config = dict(
    activation='swiglu',
    parallel_block=False,
    init_std_o=0.0259,
    dataset='wikipedia_en',
)
Each number is 50 + 15 x the weight over its row's rms, rounded and kept within 0 to 99. Layers, rows and columns count from 0. The size before them is the row's rms in percent of the matrix's.

# layer 3 MLP up, 704x256, rms 0.17, rows 318-372, columns 0-127
098:48 46 50 58 43 43 77 58 48 45 45 54 56 37 51 43 50 37 69 34 89 51 45 50 63 43 29 43 61 55 58 47 53 60 45 65 43 57 53 45 76 44 65 77 15 60 94 32 37 49 35 69 11 50 49 37 62 30 50 46 43 22 64 38 54 54 92 49 49 48 53 52 08 43 65 08 66 59 36 67 40 94 50 47 44 30 46 46 69 47 50 81 62 67 59 51 80 46 37 55 38 39 62 35 62 67 47 32 39 29 55 58 57 57 47 53 35 39 64 29 37 35 44 44 48 38 62 45
095:65 54 60 68 55 35 34 65 51 69 38 56 42 31 67 52 62 62 37 72 45 66 65 55 22 57 38 29 44 77 41 42 79 55 61 62 75 45 45 67 39 83 42 84 32 40 35 44 46 59 67 55 59 32 47 44 65 51 31 39 51 64 53 39 30 81 21 51 64 56 59 30 36 27 22 37 63 35 82 53 68 35 29 07 53 52 42 29 51 63 67 69 48 55 75 53 73 60 45 78 52 44 66 35 40 30 56 43 59 47 61 71 50 48 70 52 47 36 37 22 71 34 46 50 46 22 37 41
105:47 11 30 53 61 40 57 45 66 42 40 55 59 37 48 49 51 39 38 48 76 60 36 42 79 44 72 66 48 46 72 69 57 37 65 52 46 45 50 62 42 70 41 63 75 67 29 29 42 63 14 60 25 73 31 50 12 60 48 26 50 58 46 54 41 33 72 50 43 20 48 62 52 45 68 54 67 51 36 56 48 30 51 47 49 35 71 65 43 34 56 42 62 33 48 63 47 34 48 39 56 51 34 73 75 45 41 47 35 59 56 46 36 37 54 53 36 53 44 36 43 34 69 60 39 50 56 58
091:58 65 41 72 48 56 58 62 40 69 63 65 71 61 64 46 34 65 69 21 38 44 59 59 51 39 48 30 56 50 32 70 53 28 72 52 53 44 48 46 38 60 36 57 55 36 52 47 45 45 37 52 65 17 77 55 66 63 51 30 75 39 57 71 81 35 45 70 58 56 57 48 72 56 50 19 81 71 53 45 21 43 48 50 56 53 71 33 76 81 64 65 46 34 48 33 62 51 47 52 48 49 57 23 59 60 46 33 35 80 35 46 33 84 52 48 12 42 49 35 65 45 53 61 30 48 61 50
096:23 57 62 62 42 72 42 51 54 43 64 59 43 61 32 57 51 63 59 61 85 57 46 54 62 68 38 33 28 47 69 46 63 30 45 69 61 46 56 27 40 50 64 57 56 45 80 64 68 35 39 70 04 50 48 35 47 53 56 40 45 23 45 49 44 72 47 50 27 57 55 52 36 52 50 68 40 72 41 37 16 41 56 78 28 42 61 53 45 52 35 58 83 46 27 55 45 31 63 50 34 81 44 54 61 64 69 56 41 33 60 75 31 48 46 30 35 50 81 75 39 38 38 53 45 65 64 50
108:69 33 45 55 64 48 48 61 53 54 55 84 58 62 58 41 63 42 59 56 64 59 49 51 75 21 30 52 53 29 59 92 29 52 54 54 50 49 19 61 63 46 48 54 64 40 44 79 49 56 15 31 60 34 57 71 55 50 67 50 32 21 51 40 57 59 29 47 26 59 50 52 56 64 20 57 41 76 59 54 32 46 65 48 55 46 33 53 70 59 30 51 51 73 54 52 21 39 70 50 45 43 71 58 35 33 71 71 32 21 64 80 71 59 34 66 58 65 32 40 44 57 49 64 44 45 44 42
100:54 57 62 51 64 54 61 28 88 57 13 31 36 47 38 35 56 86 46 33 62 69 54 64 42 37 49 63 53 62 34 51 46 49 63 50 44 23 27 75 50 48 54 67 78 53 42 23 60 49 52 44 42 48 56 75 63 59 49 35 63 80 57 49 60 81 22 35 58 53 67 24 67 33 29 43 37 33 49 38 50 48 56 46 47 50 59 60 33 64 43 63 46 48 56 50 49 33 81 36 44 40 58 35 59 34 71 24 44 48 64 22 44 56 64 66 61 30 50 46 49 61 56 43 48 56 27 64
113:54 33 85 25 38 57 35 82 49 69 15 66 64 78 46 56 47 44 47 81 52 59 41 66 92 20 57 52 42 40 44 59 51 29 52 41 54 40 45 27 37 71 66 52 44 56 52 59 54 42 42 53 59 34 63 50 69 62 36 71 64 48 22 37 62 63 43 46 66 32 45 47 41 48 60 64 64 35 34 26 56 54 71 63 43 35 52 62 27 47 57 51 73 29 64 60 36 31 36 32 27 32 48 17 55 30 56 78 62 61 70 57 23 72 58 79 53 51 36 54 46 57 34 41 35 52 71 47
093:41 40 35 30 64 41 54 31 34 55 23 75 85 37 42 39 40 64 54 34 53 54 75 50 60 48 41 26 43 56 83 55 22 47 70 32 64 50 66 45 48 42 74 26 36 45 38 54 61 30 28 64 56 32 54 22 55 46 65 61 58 53 55 20 27 12 33 38 28 30 45 44 56 25 73 48 46 26 46 49 81 56 55 66 48 36 61 47 36 49 53 41 69 27 50 69 65 39 61 69 52 45 34 78 24 53 49 53 44 40 57 49 58 55 71 54 51 40 22 38 80 54 41 57 36 25 83 37
097:49 42 61 26 44 50 48 42 55 46 50 48 32 49 32 27 35 36 42 50 46 45 24 35 32 35 38 66 63 53 80 77 61 50 45 30 74 62 39 59 50 66 42 39 42 49 39 48 25 39 58 53 29 64 44 26 69 26 66 50 41 70 43 33 54 38 30 39 53 42 38 42 62 50 21 46 74 78 30 26 64 67 27 41 69 54 73 70 39 34 57 44 58 56 49 60 42 51 53 64 72 53 78 57 67 49 45 11 41 47 45 85 42 72 37 58 34 32 41 74 55 67 51 43 59 20 35 37
099:51 54 47 70 69 51 42 36 34 35 40 67 74 47 51 31 17 40 30 44 47 32 53 60 51 50 28 46 49 41 47 49 60 50 30 58 37 60 44 32 46 34 46 65 74 20 54 61 32 50 74 49 40 29 45 38 23 57 62 61 38 51 60 67 88 44 44 23 53 86 28 42 55 63 34 50 28 52 58 32 31 51 27 30 33 17 30 29 49 53 49 63 58 24 63 54 69 56 41 57 81 39 48 55 49 52 26 39 89 43 28 44 59 34 78 62 10 59 52 34 41 69 40 32 72 63 46 52
101:31 48 48 41 50 52 90 55 49 54 61 45 38 42 58 63 15 38 44 47 66 71 54 67 35 66 70 16 66 92 45 47 45 35 44 36 19 46 48 52 56 46 60 61 79 34 49 51 34 61 48 49 45 75 42 27 11 55 49 79 47 42 68 61 25 49 43 39 19 30 34 54 55 59 33 45 74 19 32 32 39 49 33 63 52 66 70 81 38 38 63 53 47 28 50 73 42 45 43 48 62 59 75 42 26 50 34 53 47 36 35 31 37 41 77 53 58 38 37 64 49 50 33 44 47 49 35 41
098:57 51 68 64 35 37 51 56 67 46 50 52 68 62 35 46 29 58 52 60 40 66 32 48 28 46 40 45 24 48 13 33 39 63 35 58 82 58 51 47 41 36 54 66 43 69 52 19 37 55 41 46 30 64 54 26 68 64 19 53 53 57 52 49 58 41 56 57 38 15 45 69 45 43 46 54 33 40 84 34 65 40 84 74 48 43 28 35 59 53 41 64 33 79 49 59 46 68 60 49 67 81 67 35 69 56 50 30 61 45 48 60 80 50 51 58 35 50 30 57 30 71 43 53 50 44 44 44
083:51 44 56 31 38 48 65 64 36 44 35 48 47 73 35 39 37 32 43 11 40 61 51 52 67 34 53 61 63 38 65 74 44 56 61 64 41 34 65 11 86 65 50 48 33 69 47 53 31 57 36 37 72 24 58 46 48 29 77 60 62 48 41 26 47 51 49 45 33 62 17 54 57 53 41 62 47 35 70 61 47 67 31 53 26 51 50 58 29 33 52 57 30 32 60 68 35 46 53 68 44 37 46 92 60 17 41 22 59 62 26 64 40 63 42 50 54 55 37 56 69 52 36 33 58 63 48 34
097:35 47 57 69 37 64 58 42 59 39 42 60 31 61 77 65 40 19 45 46 65 58 53 41 13 32 46 52 23 61 38 18 52 74 23 51 42 37 32 35 14 56 45 66 49 56 54 61 19 38 44 50 45 41 82 51 70 51 72 62 29 69 59 64 28 70 47 94 40 56 53 38 26 60 61 43 37 24 39 58 45 55 63 43 53 54 42 37 69 55 92 53 21 61 47 62 60 22 59 64 43 61 58 49 59 42 50 41 28 30 47 39 58 23 42 32 41 56 51 64 57 30 34 38 68 37 36 52
100:52 35 42 81 47 46 83 57 68 50 73 29 58 61 58 42 50 59 55 49 59 77 44 73 44 49 49 46 46 52 30 43 69 50 35 76 38 69 37 58 62 04 62 69 43 57 56 55 76 70 50 31 54 57 70 44 39 62 40 43 59 61 61 46 60 53 32 56 26 50 58 62 20 58 67 34 49 60 51 57 55 52 37 71 55 40 54 53 76 79 41 54 53 38 37 63 28 64 34 62 61 46 33 38 15 48 42 29 50 51 54 64 62 66 32 49 39 21 40 59 66 32 51 63 38 40 62 62
097:47 48 51 49 29 59 53 52 61 52 41 34 54 57 22 84 60 77 63 70 30 52 23 61 62 66 28 45 29 36 60 47 29 87 50 21 55 24 51 45 58 51 56 54 22 46 68 54 46 43 60 68 48 79 39 35 64 49 28 52 66 70 45 42 83 52 54 32 71 53 50 31 45 52 49 40 50 58 47 71 50 49 46 54 47 56 17 55 46 59 55 42 49 42 38 32 51 57 40 41 48 33 82 25 42 33 53 39 65 70 31 50 74 53 46 69 32 67 36 47 54 40 42 48 64 48 61 63
107:29 35 63 46 42 62 32 47 63 35 48 56 63 46 16 51 53 47 60 51 46 49 47 50 49 67 43 79 35 47 69 37 64 60 45 37 14 50 54 69 52 71 48 76 35 57 37 79 60 42 38 30 34 50 39 50 59 51 41 52 42 41 37 43 51 41 71 37 56 55 16 42 60 53 77 53 43 44 61 32 67 08 31 52 52 48 58 62 54 54 63 51 18 38 30 67 21 50 48 27 42 33 48 70 56 42 46 78 30 49 44 62 66 75 50 76 36 37 37 61 36 41 28 50 38 65 70 55
099:37 83 38 52 59 44 56 77 41 53 43 59 34 29 53 59 69 37 37 25 48 43 60 50 53 37 65 26 50 24 38 29 29 36 79 67 19 61 38 59 59 33 31 35 46 57 43 59 47 77 24 22 24 58 83 52 40 55 47 38 65 45 41 63 68 57 72 62 48 49 52 43 54 50 45 56 58 39 69 43 60 71 81 57 58 20 36 61 49 68 45 45 66 44 49 52 43 49 76 59 43 49 57 46 51 42 69 46 53 57 65 69 54 50 27 31 49 51 36 75 26 35 66 43 23 32 32 30
104:46 14 29 48 57 39 17 60 64 53 45 57 43 49 56 54 42 28 48 48 55 48 65 70 77 57 48 51 53 53 51 57 56 44 20 32 78 40 34 73 68 39 56 39 38 67 33 27 40 33 44 57 48 56 49 51 84 38 63 58 87 36 30 69 51 72 30 58 50 13 53 47 38 55 62 65 50 36 50 49 53 30 48 43 46 39 45 50 57 72 15 40 39 65 48 41 56 41 31 44 61 49 57 49 36 00 67 38 60 54 51 70 30 73 38 72 47 76 36 58 39 89 74 56 40 58 54 70
104:65 36 47 69 60 58 50 43 22 34 67 46 46 60 67 50 57 24 34 37 62 56 71 61 20 41 40 38 47 44 70 46 47 49 34 46 47 42 41 45 48 36 61 54 31 61 36 50 37 62 52 08 52 68 19 39 58 64 68 28 59 58 55 48 48 47 30 54 43 42 17 57 46 36 42 55 56 52 47 74 26 49 55 33 55 30 40 78 75 50 70 51 55 48 45 54 54 19 63 20 46 44 63 84 54 31 57 31 53 43 43 45 42 51 35 74 36 57 66 51 62 29 57 25 23 66 24 52
099:52 57 36 42 44 52 50 41 59 14 50 54 40 58 54 61 63 43 65 56 41 09 40 49 33 46 54 62 31 58 38 66 15 45 35 41 46 64 44 62 38 69 38 61 67 44 53 52 57 66 42 45 60 67 07 33 40 54 28 45 61 32 69 31 40 47 76 52 54 33 52 71 26 57 59 55 48 33 62 70 41 59 35 58 53 42 63 48 61 39 47 70 08 71 45 38 87 63 63 37 45 43 60 60 32 50 68 41 58 52 26 54 31 39 34 35 43 30 64 69 66 57 56 34 68 33 19 49
096:44 15 62 55 51 51 52 32 54 72 48 32 36 45 31 64 41 36 44 17 59 52 45 64 60 71 71 63 55 58 28 69 40 42 47 65 47 51 46 34 49 61 56 43 09 39 63 40 24 71 63 48 81 62 58 72 70 75 57 62 47 38 45 34 49 49 70 73 49 44 58 70 33 45 63 48 66 46 48 44 14 17 35 44 62 49 54 70 51 79 68 45 32 52 51 63 53 45 30 21 59 64 53 41 34 50 81 56 61 30 61 47 38 56 31 76 62 40 49 52 53 27 45 28 43 46 27 50
096:52 65 37 52 56 27 55 58 36 41 48 56 56 49 31 71 41 44 57 49 42 46 39 34 46 43 46 29 74 59 31 46 43 40 51 48 38 36 55 64 39 60 35 17 35 53 45 36 42 47 45 53 66 69 75 56 45 40 57 61 33 70 17 60 51 29 52 44 30 56 48 40 72 53 63 48 25 75 72 39 32 59 42 63 45 30 45 41 66 54 54 60 45 34 53 56 68 20 70 65 67 24 23 78 53 67 38 72 74 67 72 30 44 46 30 55 39 39 44 30 39 34 86 61 44 69 55 63
099:72 49 40 33 41 30 37 29 31 45 49 51 35 50 67 50 47 62 63 52 35 31 74 34 54 48 80 71 70 75 32 43 51 50 69 80 63 50 56 37 51 52 34 53 51 65 42 57 53 39 74 45 51 39 31 40 60 71 53 39 75 57 67 56 37 66 28 51 67 46 50 68 31 69 40 47 68 34 40 55 40 38 33 64 36 38 54 45 44 13 40 51 50 47 55 59 48 28 43 83 61 48 25 50 44 54 50 70 63 82 35 60 56 56 30 21 56 66 49 36 46 45 46 62 63 52 58 52
098:37 53 40 69 69 61 61 70 53 39 16 60 43 74 48 46 54 52 39 50 54 41 63 44 46 36 44 31 33 34 70 41 19 57 33 45 27 36 42 48 82 89 36 54 54 40 24 78 45 58 48 44 51 46 63 55 66 43 30 52 74 33 54 41 32 79 77 47 61 61 39 39 53 63 33 52 57 62 42 60 56 41 39 55 36 33 73 60 50 66 52 32 75 58 31 69 75 69 59 66 50 58 09 40 49 24 57 71 39 62 52 47 68 38 78 49 56 56 63 50 44 52 32 54 28 27 56 46
102:45 73 31 30 39 50 64 54 43 50 40 39 51 52 43 47 47 38 37 60 56 66 34 38 77 68 63 24 61 42 53 13 57 37 51 50 30 63 49 61 35 64 54 45 48 33 49 44 34 71 46 45 70 56 62 49 35 36 18 49 49 41 53 26 77 60 45 38 50 61 61 28 57 56 56 54 53 43 63 58 39 59 36 57 45 49 62 32 41 58 27 58 84 54 46 72 41 50 43 46 49 29 47 32 51 34 29 35 39 25 57 67 53 68 50 37 41 24 13 60 37 81 52 33 43 54 73 63
100:57 35 48 53 52 64 55 43 53 34 57 63 52 55 58 45 58 55 55 18 51 62 52 74 64 43 41 64 33 66 63 60 66 37 55 42 32 28 39 39 51 41 37 70 72 59 72 71 57 20 26 89 48 67 40 64 72 32 48 32 24 71 45 47 46 74 49 40 42 52 56 40 48 43 58 43 38 52 73 31 79 29 49 56 31 44 40 52 44 37 42 45 37 39 42 45 60 46 47 47 37 47 42 58 64 39 69 47 54 43 54 57 53 62 37 43 56 49 57 54 43 59 47 31 68 49 65 39
095:67 69 49 40 55 45 84 45 75 35 39 66 34 29 33 33 48 08 39 53 62 75 30 83 54 43 73 55 43 62 27 37 45 58 26 42 54 39 71 39 42 33 30 45 57 55 25 49 53 71 48 49 59 20 63 54 29 70 51 51 43 42 14 40 67 45 47 41 29 31 48 33 63 53 58 53 36 51 97 51 72 69 49 50 27 56 41 39 46 59 54 65 41 51 57 59 72 60 44 65 35 33 52 51 40 46 45 42 33 35 50 44 29 60 48 33 45 46 40 37 51 38 45 61 28 41 47 36
098:63 61 52 45 42 50 47 27 50 29 37 55 76 48 16 78 18 64 60 55 56 73 32 44 54 44 54 69 73 59 66 32 49 71 50 40 49 53 47 52 60 61 57 43 40 50 47 35 50 46 39 44 64 50 49 18 71 37 07 51 70 34 53 37 47 67 31 33 49 50 52 58 53 68 59 63 52 36 50 26 65 41 45 43 39 61 57 63 49 29 00 54 66 54 47 46 51 58 30 42 65 23 52 44 43 43 36 75 47 14 43 75 49 53 52 54 52 32 40 55 39 42 34 64 34 57 72 55
092:35 34 33 17 30 19 36 62 36 62 40 37 50 55 51 64 39 41 56 40 53 29 68 62 60 41 27 39 61 44 50 57 55 29 54 48 46 42 29 64 46 49 57 42 71 24 74 64 29 56 43 39 53 49 40 49 46 43 53 70 53 52 57 49 30 80 60 88 20 55 79 48 44 40 69 71 45 57 26 26 22 37 63 42 58 41 24 61 54 44 85 58 67 52 44 71 38 65 51 52 52 51 48 46 51 38 66 52 39 71 40 41 60 30 34 38 44 37 46 34 42 57 58 24 49 76 59 43
087:50 55 54 32 58 37 31 57 35 32 29 89 62 56 51 45 26 50 69 53 51 41 50 39 46 71 41 61 61 64 39 67 21 37 45 35 22 51 63 79 59 54 25 57 46 65 57 67 67 28 39 45 43 65 67 66 56 76 62 42 39 68 47 87 54 72 33 56 55 39 44 46 54 41 55 49 63 47 36 23 55 61 39 41 40 51 64 36 77 54 43 28 64 68 63 41 35 18 50 51 34 55 30 78 60 26 38 33 75 40 63 44 38 67 51 37 42 31 53 56 64 48 53 77 40 43 71 63
101:51 38 44 45 60 36 42 76 42 30 27 54 37 58 76 27 42 47 77 63 47 59 43 57 37 42 52 56 54 59 33 47 46 65 43 53 26 48 15 32 33 31 66 64 82 54 63 35 34 50 43 28 63 49 46 36 45 62 92 82 74 57 50 39 58 22 69 45 85 63 29 63 50 30 53 68 47 20 58 67 53 79 35 51 54 37 33 51 63 58 43 32 43 52 48 55 61 47 74 42 79 41 54 23 59 56 46 53 81 32 78 54 45 43 46 17 73 55 39 34 62 74 29 51 42 31 76 57
095:43 60 57 57 57 59 51 42 73 61 49 43 61 76 35 54 63 78 50 45 50 56 52 57 57 41 41 65 61 51 29 63 53 50 41 33 58 69 59 43 66 46 44 32 59 58 68 55 79 20 71 32 41 42 39 32 45 54 45 35 69 42 58 46 10 67 39 53 50 57 30 69 47 47 29 13 36 53 52 35 48 24 52 39 33 18 22 72 63 22 51 42 62 47 45 70 57 43 55 44 64 68 06 29 31 72 71 36 44 61 49 49 87 53 68 32 63 72 74 63 39 27 44 43 79 70 41 46
095:76 57 60 54 59 52 47 44 57 25 65 34 29 70 80 36 46 72 50 33 21 44 44 53 68 81 36 47 36 39 38 22 25 42 73 56 38 35 38 75 25 46 62 33 79 42 65 71 26 52 64 62 51 44 76 59 22 72 40 65 26 34 56 44 42 26 44 75 54 56 70 58 62 63 48 53 61 40 76 46 42 57 56 30 42 68 39 59 38 40 48 32 65 39 58 55 39 48 68 44 71 47 69 34 46 57 60 57 33 51 33 39 34 60 59 72 66 71 76 46 56 42 28 34 35 63 64 50
099:46 36 58 18 53 53 63 60 50 58 55 50 56 62 78 56 45 42 49 37 65 44 65 41 36 30 67 73 58 63 56 31 09 12 37 48 23 81 36 41 56 56 78 37 51 37 55 68 33 53 37 03 58 59 69 24 38 47 69 56 78 59 54 20 66 49 52 79 54 60 41 55 67 57 30 63 67 68 69 68 45 16 58 68 75 55 39 52 55 35 57 14 70 41 45 36 49 20 46 37 55 25 51 64 69 47 58 43 48 64 41 47 46 78 63 38 76 70 46 59 49 63 44 51 50 33 41 39
105:61 60 62 47 32 46 55 55 64 31 62 64 60 59 52 83 47 55 27 18 27 76 49 61 46 69 25 39 42 47 79 45 59 55 62 26 37 60 70 37 36 43 80 59 63 54 51 41 52 29 53 64 62 54 60 68 57 54 42 61 56 56 45 64 47 60 64 86 40 69 45 46 57 61 37 50 57 27 44 69 41 53 53 67 72 59 40 25 26 61 33 36 53 67 67 37 47 46 41 64 53 29 68 59 86 64 29 32 51 84 22 39 31 48 35 64 55 67 44 54 53 55 54 38 43 62 45 65
095:48 31 25 41 47 45 35 60 43 39 53 24 44 37 43 42 26 41 57 66 44 39 46 25 67 37 36 70 36 59 39 80 26 74 52 55 65 30 23 37 74 67 49 12 67 72 45 32 56 32 53 25 59 33 57 80 45 28 63 47 47 42 40 53 39 52 58 64 55 26 47 34 35 73 55 57 63 58 37 37 45 62 47 46 46 50 55 28 39 25 65 43 63 47 65 84 49 64 58 26 38 48 55 55 33 48 15 65 25 55 40 51 58 44 58 37 63 62 43 49 43 54 47 63 53 30 58 69
094:59 79 49 78 46 48 39 70 43 61 50 63 61 51 40 52 48 52 54 28 75 63 38 80 47 74 40 49 37 50 92 58 57 64 62 73 64 46 23 54 27 53 08 82 48 54 37 30 71 56 37 51 47 53 80 72 54 72 55 75 64 60 66 43 48 54 61 35 69 87 57 80 68 40 44 45 32 48 45 60 43 69 57 63 50 54 50 42 55 69 26 47 53 34 74 47 82 76 57 77 24 48 62 38 55 60 35 62 57 41 56 44 66 85 37 63 44 64 45 38 57 39 25 63 42 88 41 61
097:41 55 44 55 36 43 78 50 42 65 41 20 43 49 60 63 17 54 54 52 42 54 53 68 72 40 50 63 40 68 40 47 32 90 41 49 78 19 45 71 59 63 66 46 46 56 29 38 81 70 55 55 48 46 50 27 61 84 24 75 69 58 51 38 53 54 40 57 45 50 39 23 75 38 51 48 29 66 48 76 58 43 39 35 43 55 49 44 38 25 54 51 41 77 50 55 68 52 49 45 46 47 81 27 73 32 58 31 29 33 48 43 68 57 31 32 25 57 47 66 46 64 56 64 51 83 11 40
096:41 46 46 54 52 44 53 62 72 39 33 50 36 57 56 61 40 65 70 90 34 65 61 68 45 34 64 55 48 51 36 61 49 31 64 38 61 29 46 65 69 56 40 40 29 25 32 53 54 42 65 64 51 71 57 48 59 45 45 45 58 66 54 40 38 41 56 65 33 43 49 69 72 33 63 48 51 61 55 63 49 90 22 50 53 51 68 72 83 26 65 41 34 63 37 53 62 78 66 19 54 69 22 40 61 46 56 52 42 62 22 47 59 24 91 43 67 60 59 62 48 37 35 60 56 44 51 34
101:63 58 50 55 49 49 28 51 54 58 55 28 40 54 59 50 11 17 42 61 45 44 56 61 73 24 50 49 54 54 72 65 52 58 63 74 64 46 26 61 33 29 37 46 61 52 46 39 36 31 53 63 34 27 49 16 29 64 31 65 53 73 50 54 22 36 69 56 33 50 29 36 66 22 64 26 69 42 47 55 64 41 61 43 32 75 41 23 48 19 37 60 18 54 52 60 54 42 52 32 37 18 49 42 31 55 50 49 56 47 73 43 68 52 52 17 33 36 45 52 52 31 29 30 51 46 68 29
102:50 59 35 80 46 42 61 60 26 47 44 53 36 45 53 52 53 57 46 34 38 48 51 64 66 35 70 34 47 38 45 46 56 62 57 49 55 48 43 65 41 38 49 99 64 51 30 59 24 54 40 45 46 62 52 23 39 58 34 70 53 50 44 51 59 61 38 85 46 61 49 60 33 60 41 35 68 35 78 59 55 36 55 40 38 78 49 36 46 45 18 48 62 24 65 21 36 70 47 39 64 54 48 67 42 37 31 44 50 53 22 36 55 54 61 71 67 88 48 40 55 45 36 54 37 78 48 47
092:48 27 37 42 58 45 73 60 65 58 31 52 72 53 45 42 42 60 55 59 48 50 53 58 63 35 35 60 42 62 45 43 39 53 54 36 50 76 63 39 26 22 54 44 64 67 30 44 33 51 47 58 39 47 25 68 60 46 21 57 33 37 42 66 77 50 47 55 36 44 55 45 46 96 48 61 59 42 45 75 48 24 50 39 75 45 55 52 29 61 49 22 57 33 22 61 51 63 56 61 46 79 58 57 41 36 47 64 57 73 49 33 24 39 63 69 39 44 80 37 58 31 37 62 56 52 68 56
108:39 61 80 44 48 49 85 04 44 56 52 39 67 54 65 61 67 34 58 85 48 39 67 62 40 66 43 30 48 61 60 33 61 23 45 45 49 55 13 30 53 55 46 31 33 49 42 48 47 52 49 37 55 52 47 50 70 48 55 58 75 62 47 25 16 39 49 78 41 31 76 36 30 37 22 60 40 34 29 48 80 52 69 62 33 62 41 48 51 48 65 50 40 71 52 33 49 46 64 22 57 37 39 41 74 41 64 44 54 55 46 48 32 53 53 50 39 56 37 52 45 44 69 56 47 67 46 89
104:85 14 57 33 56 61 41 48 72 32 86 74 23 44 45 63 64 48 44 54 61 29 53 56 47 48 63 51 52 33 46 59 47 68 44 36 52 60 56 60 24 76 49 28 45 66 39 69 32 39 50 44 34 32 40 70 62 67 47 30 43 67 58 61 63 20 36 56 40 59 48 83 63 45 61 52 39 59 62 53 52 50 45 50 42 21 45 35 50 53 52 40 52 35 66 65 38 53 57 21 42 38 37 68 41 43 93 70 45 73 52 33 45 56 58 68 49 33 53 50 31 46 36 53 42 46 30 52
100:54 37 59 62 23 54 53 59 59 82 26 31 67 84 42 39 45 25 51 23 64 59 48 29 30 40 50 43 17 23 50 59 31 74 61 69 58 17 60 25 83 54 49 41 74 69 45 55 47 50 55 47 32 26 56 65 27 26 61 41 54 46 47 60 59 41 62 63 35 60 63 37 24 75 74 56 42 44 64 20 79 37 56 57 55 41 53 61 49 51 70 61 64 65 72 42 40 59 58 64 76 35 47 50 43 38 40 59 41 30 42 68 42 41 53 33 44 54 40 61 28 38 51 42 73 58 26 47
110:41 52 45 70 51 35 61 51 40 55 73 70 70 82 44 53 75 40 13 75 37 27 53 62 31 37 48 50 42 40 51 46 55 37 62 43 42 67 64 38 58 37 46 41 44 39 50 35 53 64 80 72 36 48 37 67 48 68 29 65 44 61 37 70 39 55 72 42 66 49 26 60 39 30 81 42 46 60 67 47 55 90 38 44 46 71 46 41 69 35 38 66 82 46 29 37 77 43 31 49 53 63 13 39 52 75 37 33 57 44 68 38 64 49 52 44 32 62 63 69 44 43 38 70 70 50 26 55
103:16 24 26 35 22 67 75 41 76 54 70 51 41 38 47 60 69 65 37 48 45 56 56 40 42 40 53 48 90 65 62 65 22 68 38 61 70 44 39 42 36 75 52 35 43 43 56 44 61 62 39 61 50 46 46 61 51 36 24 49 76 49 22 41 68 67 38 49 39 52 28 60 27 46 52 38 54 47 54 54 30 68 60 62 52 45 38 45 51 12 23 44 61 63 64 28 54 61 28 39 47 29 72 44 28 47 44 62 26 60 36 34 37 57 53 45 56 55 46 35 50 80 41 46 54 76 47 67
108:42 52 53 47 62 57 50 28 64 44 53 53 70 57 64 76 48 57 14 49 29 81 30 36 30 84 84 50 21 57 44 71 66 56 47 45 46 53 37 44 51 67 61 51 38 37 40 48 79 56 65 53 64 47 57 87 39 15 50 49 41 51 55 48 43 34 40 48 39 52 73 60 54 52 51 56 44 60 48 47 72 48 47 45 77 52 76 53 54 59 25 37 39 37 57 38 42 89 63 31 39 58 49 68 67 77 84 49 58 44 60 29 27 65 36 27 46 37 80 58 69 36 48 37 82 55 56 45
108:51 40 51 31 66 52 44 44 18 31 56 40 48 39 58 44 61 70 76 59 41 60 58 33 71 11 49 57 75 51 42 48 34 45 77 39 19 47 70 52 46 55 89 41 53 55 37 70 56 57 49 38 54 58 62 31 43 63 22 68 55 48 16 45 77 37 75 66 63 68 39 55 64 38 36 67 64 40 36 48 31 22 47 58 81 48 45 47 36 46 61 47 45 41 55 37 70 23 49 40 38 63 62 62 61 62 49 51 48 47 49 32 45 54 52 50 85 43 83 26 51 40 50 72 57 46 35 36
106:68 49 53 64 41 67 46 38 37 43 65 53 49 43 60 52 58 52 43 49 55 49 79 70 34 36 79 48 71 25 62 55 51 84 47 34 72 07 39 36 73 53 46 46 61 58 33 57 67 61 42 66 28 71 70 37 49 42 43 48 41 31 61 53 44 44 20 62 57 45 43 49 69 39 62 48 36 59 26 54 59 58 46 12 66 59 82 64 43 42 43 38 57 45 56 49 37 56 61 48 49 40 49 35 41 60 62 59 18 47 44 39 59 68 71 48 68 42 57 61 29 56 48 51 39 31 53 66
099:35 34 59 55 55 38 58 43 64 23 23 50 52 76 69 65 42 46 46 48 68 24 47 55 37 33 83 32 28 67 57 66 55 65 26 84 22 41 38 29 91 65 51 59 66 51 32 56 22 62 41 71 58 57 46 58 40 41 41 53 36 52 42 44 86 65 52 33 79 25 33 61 40 64 54 50 49 33 49 33 62 61 51 51 30 52 69 44 55 56 40 57 45 42 42 47 79 52 59 57 26 51 47 50 69 57 63 54 22 53 46 58 48 35 26 23 54 34 50 31 47 54 72 54 60 28 41 47
103:48 66 60 50 29 47 45 68 36 47 37 65 52 50 55 55 54 80 40 34 57 37 57 31 54 57 68 23 79 26 55 24 54 69 54 35 36 23 65 51 53 41 60 88 62 85 22 71 58 41 61 52 58 49 46 45 64 67 69 62 74 58 45 49 43 46 44 39 75 77 37 82 32 63 49 43 51 65 60 55 62 87 54 66 44 43 45 51 60 07 74 37 54 68 41 45 34 22 67 53 70 49 73 40 62 38 82 53 47 43 60 28 56 62 63 83 69 42 49 37 47 66 36 30 39 54 37 53
111:54 33 42 40 42 45 52 49 49 38 63 43 46 49 23 52 45 77 37 48 64 52 55 53 70 30 45 66 69 54 90 35 32 21 57 42 60 46 65 42 91 50 20 42 40 73 48 85 67 59 42 39 42 56 55 64 16 71 42 54 39 41 78 75 54 46 49 34 51 59 63 60 39 56 45 56 58 60 35 54 74 52 54 54 50 39 82 58 51 50 47 68 35 39 59 50 71 51 64 21 39 53 40 41 37 56 55 47 62 45 39 62 46 50 50 44 79 65 59 75 81 53 38 52 30 79 67 61